{
  "d_model": 128,
  "activation": "squared_relu",
  "norm_eps": 1e-06,
  "positions": "rope",
  "parallel_block": false,
  "extras": ["local attention windows", "paired heads", "exclusive self-attention"],
  "init_std_o": 0.0426,
  "init_std_up": 0.0426,
  "init_std_down": 0.0,
  "lr_head": 0.00759,
  "doc_mask": true
}
Each number is 128 + 32 x the weight over its row's rms, rounded and kept within 0 to 255. Layers, rows and columns count from 0. Numbers have three digits each. The size before them is the row's rms in percent of the matrix's.

# down: layer 5 MLP down (transposed), 512x128, rms 0.137, rows 213-237, columns 0-127
# up: layer 5 MLP up, 512x128, rms 0.146, rows 214-237, columns 0-127
down213 104:155143127147048106084129110129185092168130164179101137103162169148084086117136140172070108086158136119137116152145171151166187155121093133145120192157187135042133142084168160122108151107138201100116122128140123133119157137060089134091130166107098171142103135106151177091116144107097125145088078089090131125098101104130133141160159130185087110088097093107142141108063068124086114141092
up214 094:120070065091154127150149145191078149081165096138154099130115151089174141106123140120124143131152172141115124071119160078127152133145101102090148078175088157173168208128086083109239153081152165110171155114099144101133110156104117152142149165081132165119093077122156081093098123133151173109152120132170137067082120137110142125122108149154152147113141150073151172115126124061134096117102
down214 099:173110126126079093161134225128112124113159091149160101111138170176171106134159082116146166157140155100140125127168179130108092112058141114145118168101104122140091103133180140106129109136102138176099105093150136139177136180133134115108062157160126135065135109134175134104102130066175090138104156108127167083161155113134136100152104141160152085098133056151074156185199091123130099086195
up215 055:106116113148125134148064125146146140099125110100154163136101136098190133130171152159113080153149153123105081141127102002095139173158140095114165142176179139078106185125123161181137156113147147124120106089122190112161060149116163121106099147059168126103117161150124153159189082152091120123100100120081104136122072065148133091096114104150137158117081110132153100107176114130167070121166
down215 050:114173153132074159089141157107107125127059123107120116156116187078115147096097069072149140132137087136194117115069089130129094103146195087129115153037099084136078146147105148150151137127166127083147125148102092160108094089064106178182087098119139119149090132079094141155119147107093086173204134108100183126137099132172118100134126094121120083124138112127133168067138159100101143103142
up216 122:110153091168169194159139086158133157109081120088160132174138109187146145142087175111168133114138133158152114118121085100202159162123190155080086095064121134101099170161109147135125119164122128100154144123131137109117064128100067136111178099098148115094166144117100088135162161101118146138151094142133132194134123155210161133085183126152155136120127125098142082117152174131194069134204
down216 113:122131173151107185099143085124089152124113097172053108045154167195162101122171184110148171082127151148130139144107167123208087148148135109190124105158109136149108105163111147112138139083079100156194168087137110161130127110099045090087157087108156139089145135132164149124121112135135125175143104134119124169146112147190131095104154143121132168136134184133191172104083091120099100133153
up217 022:102096067065164147098137097163080140066106142091109126135112083165112139130124190127124094190118152161164111128135120046146156127146159154097111140105107130155175192133199069162137146074175128099151119112149135099115119090069193167150153164113183172126125185121086085158156153137203123122133114176164094149157159098147150152114177108149139138126108097111128127143088144114181105115117
down217 019:095107124239104160079117192118130144093204089122138060121120153131136146182106128128141122122126158100098183125176143136076142146159166122108154164134141098122129183107140084164091092158087166137153071136193128116157135120161091133114129144109067186133154128117142123099167088111131169149070167138105142114111131176140094120137180089098171131116130156119162081163159128117188180112082
up218 109:052059101156136089172184112107169137139052157054118156131114104215098114131092212127086133154110115157109104127150107135127134124110182159074116105089085189145130165147153135174150137100124137066110176134141092116100128126105108099173093167139134077117158136113104067138124141128128118147179158112148094097144123208130169156089145137152124134091131130174163142138106119127119151077156
down218 105:158121126122182137123123179135128076197188102129120117124123133183076105085169151186167142101120142064141094149133099100118171113189131118103141162142132206119107165171128114100105142113114124176119109126153168157175097138129118113091142118119096069151128117133126167150130122149117064083062117153123157146142098108135129178142164108199044178067132098162159100156077088153119165146167
up219 092:097127101133123091142128111130113098116139170122096120097049159116103167159170140130086085196125142091153163133139160074102153098081137116057159161152113161171111125121163085106116122088125096119144102173116135040140182089091153151098138118111185141141109177113082105157192150196137118206177124087125116137152116133122112178169206108143150093108120106141141195147104134114129122116172
down219 092:135138118143134152173146156133068184192165140131155061137154098111144093147190112117134167087143157142106124161112115174144115138138106093195114090127120207106132141106132154073146107128112134125094164086151138133097148100118091154069108136130116160171137165130152153093095116120159110124154103103116153109112181111143196035125063103086123164105123143115162166164160109088217164153067
up220 099:075100153085193097148167093198162101076099110136104110171174148126068119123110120155096136125134153149107151080115203118147175131162120138105152159142143173133103176086148129107145167104173160102137148126177128143144172122130179079146128161028125081125103137081089155066171153147127147107156110088098091127127163099117142196125140121154126149178088074118143117129144163158092162086112
down220 099:099167071167135117177102127112125069110170139136135075193077130152178109092154107174131120141096134096133137141089090159114094111118100071122184157100117086171137190146112136164095118103121059122129172130141140139090150116203120145154119108170159093108113145123160147109172155120151132107080151080130149101117079212091136167066102116120135078115205161161077175120125130105111131089138
up221 081:128182108123163095121063125127087127121152148136119120129042115151088171167136128154171125175143134088141123164098153106095183123150080190102149133150123164147124181172119097152168143131169134171163111119164149041136145129105088141101141138107137178071179093124122099103174122104106126096112160142189117114105114175091143190141131176122110127133138178079042060122117114087147082129113
down221 085:160110110123086137140128192161126112121169107122122164180176123112133117078126076146133135060122181168131111099134118193157114106103066125136116141127094123051088153149164160125062116121120167121118166155072102143124174175088181149144070186145141113110114119145167115104095143148179098166137167093150171134155144169125109113109162078087085124111096120216166142068130106137092158085126
up222 107:054142074136157135155096145165166112116140100120112139180127139129089154078145146138114096139146167134138154090079111109120135114105099167102186111132133170131108118149162144073187099115129108095099157162134044109141159085133171108111133062100137120079080081123109137116117156061190137161148170178129125082095128093164211111183066110130116126125085101123125153120123185138146064080143
down222 103:088107175087088128120128151145126137102102125152127112107107141131124114107123127163184131148080136124174129135130146232176144112122167049131121085131151155071159140084106149157088117112136150094144189181156115121112169122155115162119197131102154127093128117111165092145109128126092174082081091055106081140229115110063106130151164130122123130065168164131141109112078117093144169144164
up223 089:143061184085121103147171147221151181133148146102113094115131080101071120142172098116092119142152148170100123151088176052129148099140111180137125077110140087082138158219143122125085113126142154116101152137134162107116127078103166161162143157147144131126109156115136157183137185153121152143183127100120133156105198149100148133129173103118144141162138145155113059147112101075154159061137
down223 087:129148141184143143091130186118176129079080144068115129134170066121146134131135126134067166156151146191126163158105153137127110138087156129101112135166136165084113123074102146192127192127218131112126134103123091129138109116072127125094128115105107152138158129122118122123117080044065112139133128123126091194101111109167085105218096108152165074105158102068130086087119118144161124154099
up224 093:124155088138120104080147173144101145107112207123173155138090107078110130120091157088108158148117110100140119121143065145084117205185148186057111130146127131145118140102220122103114166107114127096152184133171128175121098098096125086148115073125141096200170116119104180098083101164165166173128131115117100163126163115094137127110094149179136139137063085144162093150151143142111144069105
down224 094:188083086118116125086135120126041118226138117178156140142109077144155085127148101154122107088121088149187107100193132087123152150183088107155155104073164162127141126199141137099119122135096104116151148135163102136136110142165109111163151066104110175089108103166145153106128164166118190122164167114132147088129135114055094114093117134118078148133169102082179112071141095139097120120116
up225 107:111163112160103175154089120132149088112060112061091164143167155158159118191113134122160059152157183117157069157129126084107106232142155094062106096087066143129117146158143157141107162141136167104119166186100168154093099092131163109123133103139122106150120133108156096140108165148167116096155102113179140135142147145136131206100104088171115116146152101110141110181151154149164147174172
down225 107:151091128192146118123178093116136120148165160112167159151181096126128109126097119100159155124078085192128099109157144156084162151183147081066185087131159135092101093081099127141091140146118104147203117108094143089102140160112126110155173080101128120131115114113073128152083111129137100138132107094115204050192150163105103165180102135140134138144139151084123113113175166081200100129166
up226 106:092139099106131170132093125143125094124139140111117130121121124106107147120144111076108139129114129162121118159125059094203108128078102164114117065121131169194140132131206168126145122063125068094175086148117065099077150087094132060121162122157164142088153102125111132080148157123145122151121080208104171186163134120163180121082179131108126172101101110167119079142093154129144107130199
down226 100:125189135062106155077129117139099113179144132116098122099151138115078137097092151100105098067126104124107118163116158177181122077089114132118133174132122109134125160144146110099222191134118171177192163092109134153069158130145116126072102104112084139154147088135147139074137193143164133176119077092144156122160137150111085077147167124088151144098139133146117195096120072130122186094090
up227 108:139103128075151160152089111124109141111122142118131102115117166108141214094143165088182109199105162147101092138117091118062141162177076143117106117168131108138056110078111185106175185079097135138148136175162151156098077110119145122180202172124104138070131135132126078106119124130170071168115055095127152111146204139123153157128115108193138117132154105128138101151122162117121097123110
down227 110:182105064139121159151171157116100101146130182173149080138121134154079187110200148117064162133103077116130156161083139097141150149117091111121060131097129094117185150106143077141161131187118112099140100066087196084153168133134090102141094119128110159123085133150144123141168162106127132125084115109129158155123069148124095158108085212114130098114141143168175170092121136178097162099103
up228 081:087139103123107100102168101128136142086109133119148052131090123141105122130171122164160105126093116216076097085131143078102126183116145080081116109125109078097138149091167134138102121180139134135148143111147055154169136054109129096077164135104100111138161181151134144129148141137141110135055098134115068163203173065156149148079168096201117106158132112110181133160142139181116127127119
down228 084:114128089145094083084099108078111104141089113149070205099136135127148180084096192103137144127140170138192101116110107099207116128165091128133172121147144116167129152117119146075077064133138120075082126152056150070096076190141179103164129067103149185088097153118137156143173147115150119159134106112110149125092136168136108111076140148105096168139156100109124160159111100097136145108154
up229 101:147146146151132107122153132166159182084073156093134118106069096153159164113139166141152154132156145096129102171104059056108134111176155111117144133067120125080124136180137125130149126048125128092134081064105125121128148094095120133114153123107111150139141083112137060173097122123064092109137101113200115138060157151164134115093104150103166180082132168129069117151171136113119119038155
down229 100:138164110139107171167155058112156059113147097143096166164172140124131161145127147178084119078155108112110190123149121153081118120121166075112051135141123134121129156049150083130110077134100109089054104138152124100168110186083199066142108120180107122098100128131067119092151140115152156066152148168147152103158179118099110124130116150111123083194137126104122146107127146097162162133098
up230 101:132121099106148118138077104132153120125141143095113172135084057127143185115158107144150108146100133188168115090098129085087084112163174202056160109074177136138091136187147063126147101143160114154136079106191106147090109091084143164135147123153121128050160098107078103126128127090121062077117096114154101129117160138180138091151092103156107157115109115127098100176140195156145113098154
down230 103:093140105134185148203130091136114133094195095101127178104147128109171143139203154085118133114130119133122149110073130142160108138150180143149179111095130134193144104084129114110131098173160126171136193163165158082120117096104123167137100165108038138191129132140144127135190088128193139109072147085172113110131117151148134143099083096148163170086126065149153063104149133142145172124134
up231 119:117131138134128160146152113143182127093090119147070069104149159121115102167108157121131123135110186075180113093151095138126207125126117105092143118135210176100146161118117081140085085135162105115153092151129079105150154139108155163126100164147137140152118101135136141161081103107136133167122108123207140073116164135129122213154069134146123115105077107090088160123161214134149105027128
down231 117:136131189142189162095117120153130067058094068120136212099148160144104091111096106193147113131193154128138086037123108108160133172157144141098117158114121135103097110164131108207159121080133056144123110179107146151165148165110126094177170093099154108131174126157110099154136163116161129141128119094112132130149126111182166165105092102096163140117111128161129071158114098101124099123181
up232 087:173091116111083128117172118155152127153168159140082152150136108209091093084107095098134086167147160122140153159097164138109179104137133167110152106128179120141171146086139164104204137170159183176144186135114102136086142099071137107127156120133169133096125177078101100181080080103150167094119195118123172102189142135081136104151183129140145162166091085146133117115162126099174148109166
down232 086:092144097108172083129084126155077124149118130116198132038122150130227185132120162165168137038132119115154121105115136144156134113140122104109138141154086108144122150147087136126146083141129115114147123073162116125187122125161109122144157095095070140154120112152148167106155135184143094177121067104126082127157065137125130162100101097088175142088157210165135135102075117143107132185101
up233 100:119137149146092148144101134123133092119092165131119182076097155127138147151165160053152039173096185136087124137083185093168114148078116096108179132091112136127088108119170077095141153122093179127124126148144199083118089126125129100105133149110136131130167187124070077159147087167130079126142143106119132121117206104093144101109093199145126131100102168083157117166124081065120115117107
down233 102:122130139174096092149029109080123090138090094110158127136088109127140124112196084102186096155090140147128133098092132078118130122137135143117149117077114123119156153135112081115107147200174114055188079068114134136115107122173098127109084147084179139150144164178108151137170117161102166068109138162155145102179111175130169163169182123103145149137123129074115132138203186133122145119121
up234 104:125119163066182201087068140193167126121086147095102132144118115164088163143159135145155065133133142123166096112106121081108190138148086098096083105143166141177179119126113104152086131103094137086128108165131140126082086115130148152120200163129150114108125109116105103098066097118135125101161115113145126142082108193192112105168136182146122171133101157080078102124086193125116179084143
down234 110:109095157098095098132107203117139123158144117104126125141160112169155129142113167147172129169142100104123172118122086071100140158139174149131159125163163135125113102127078157158099199113106124126152056135111136143127123142159142143106033155195154138090080074142183131079104157213126197127098183112116134141119060142118113069169142192159157089143107155109106145136089094155103158140110
up235 106:107134110148164151160156135159151184071077148112099087114126077178083150091086098128109118115158169103135111141108145083147116112174163105117111119068164143158074153132130090157156165088110134068117154191151082076075146076085189120133149143143141153156203150144139101116155172117166145119106116109159180147107140171147164122114142154131151135092113063137095156123067127125205102125191
down235 119:151071088117082147156174154156109099129128083119134096077170120161100141117148125100099107086175142105118106131116131115134098141123166166132089100120201129156039115125078125123113116148055162131100184148111161112088126164114144116068147147148144090154171188173105118100165115176154191185107105157092126118150142172137145126187143123153042107133123117105158146100090091114099055166145
up236 105:118136143102095115147189130197120089101114207073151101094064152156176105175121104147174139149177099140149162076152118151141119128161125178072153140121164138086154180120160142092131125121128135081129133167150133167123130093099129125211102091159180104131149147125154159094136105137138176101111097123133084105090198143146134150071097248179117103128130139131135121158128157125151154109154
down236 105:130132132178157139117103112164072082129139163099172097186094116119169079152138074072124078145073123091149138087096143189148168164132089158150082124155091133095124060142082156099148170135147091071152119189098108200167148118162161151099148138152122081141137204159122129118101137085047163153122099137151121084140122134144149160095128150124173142103111168090110124165138144172103152142168
up237 103:127092142100132099160126135151138166124103143058086115164141116129078098107148107156062124158143111113096110171105172119102164135138172098140079175095172116171092121178201097148103075143077136103141156127078103177096121152097074124117169137128199173175186148136109145140146121131149183103137142144098122183105139097183150105082097110159101145064096095131087090119072166093120082121095
down237 101:127101166155141128123083118156086121174085137097134152107211125146115080181134174183059114109236112096142152156102170116143140130083113123154121105112081189132113169156146176100108153124108109122123150129079143178144141160114148152148104098117138165187146172122112133147116138106126178149133130154126071129155107130130143116161139213150166162021126125167163106126113144113070155112133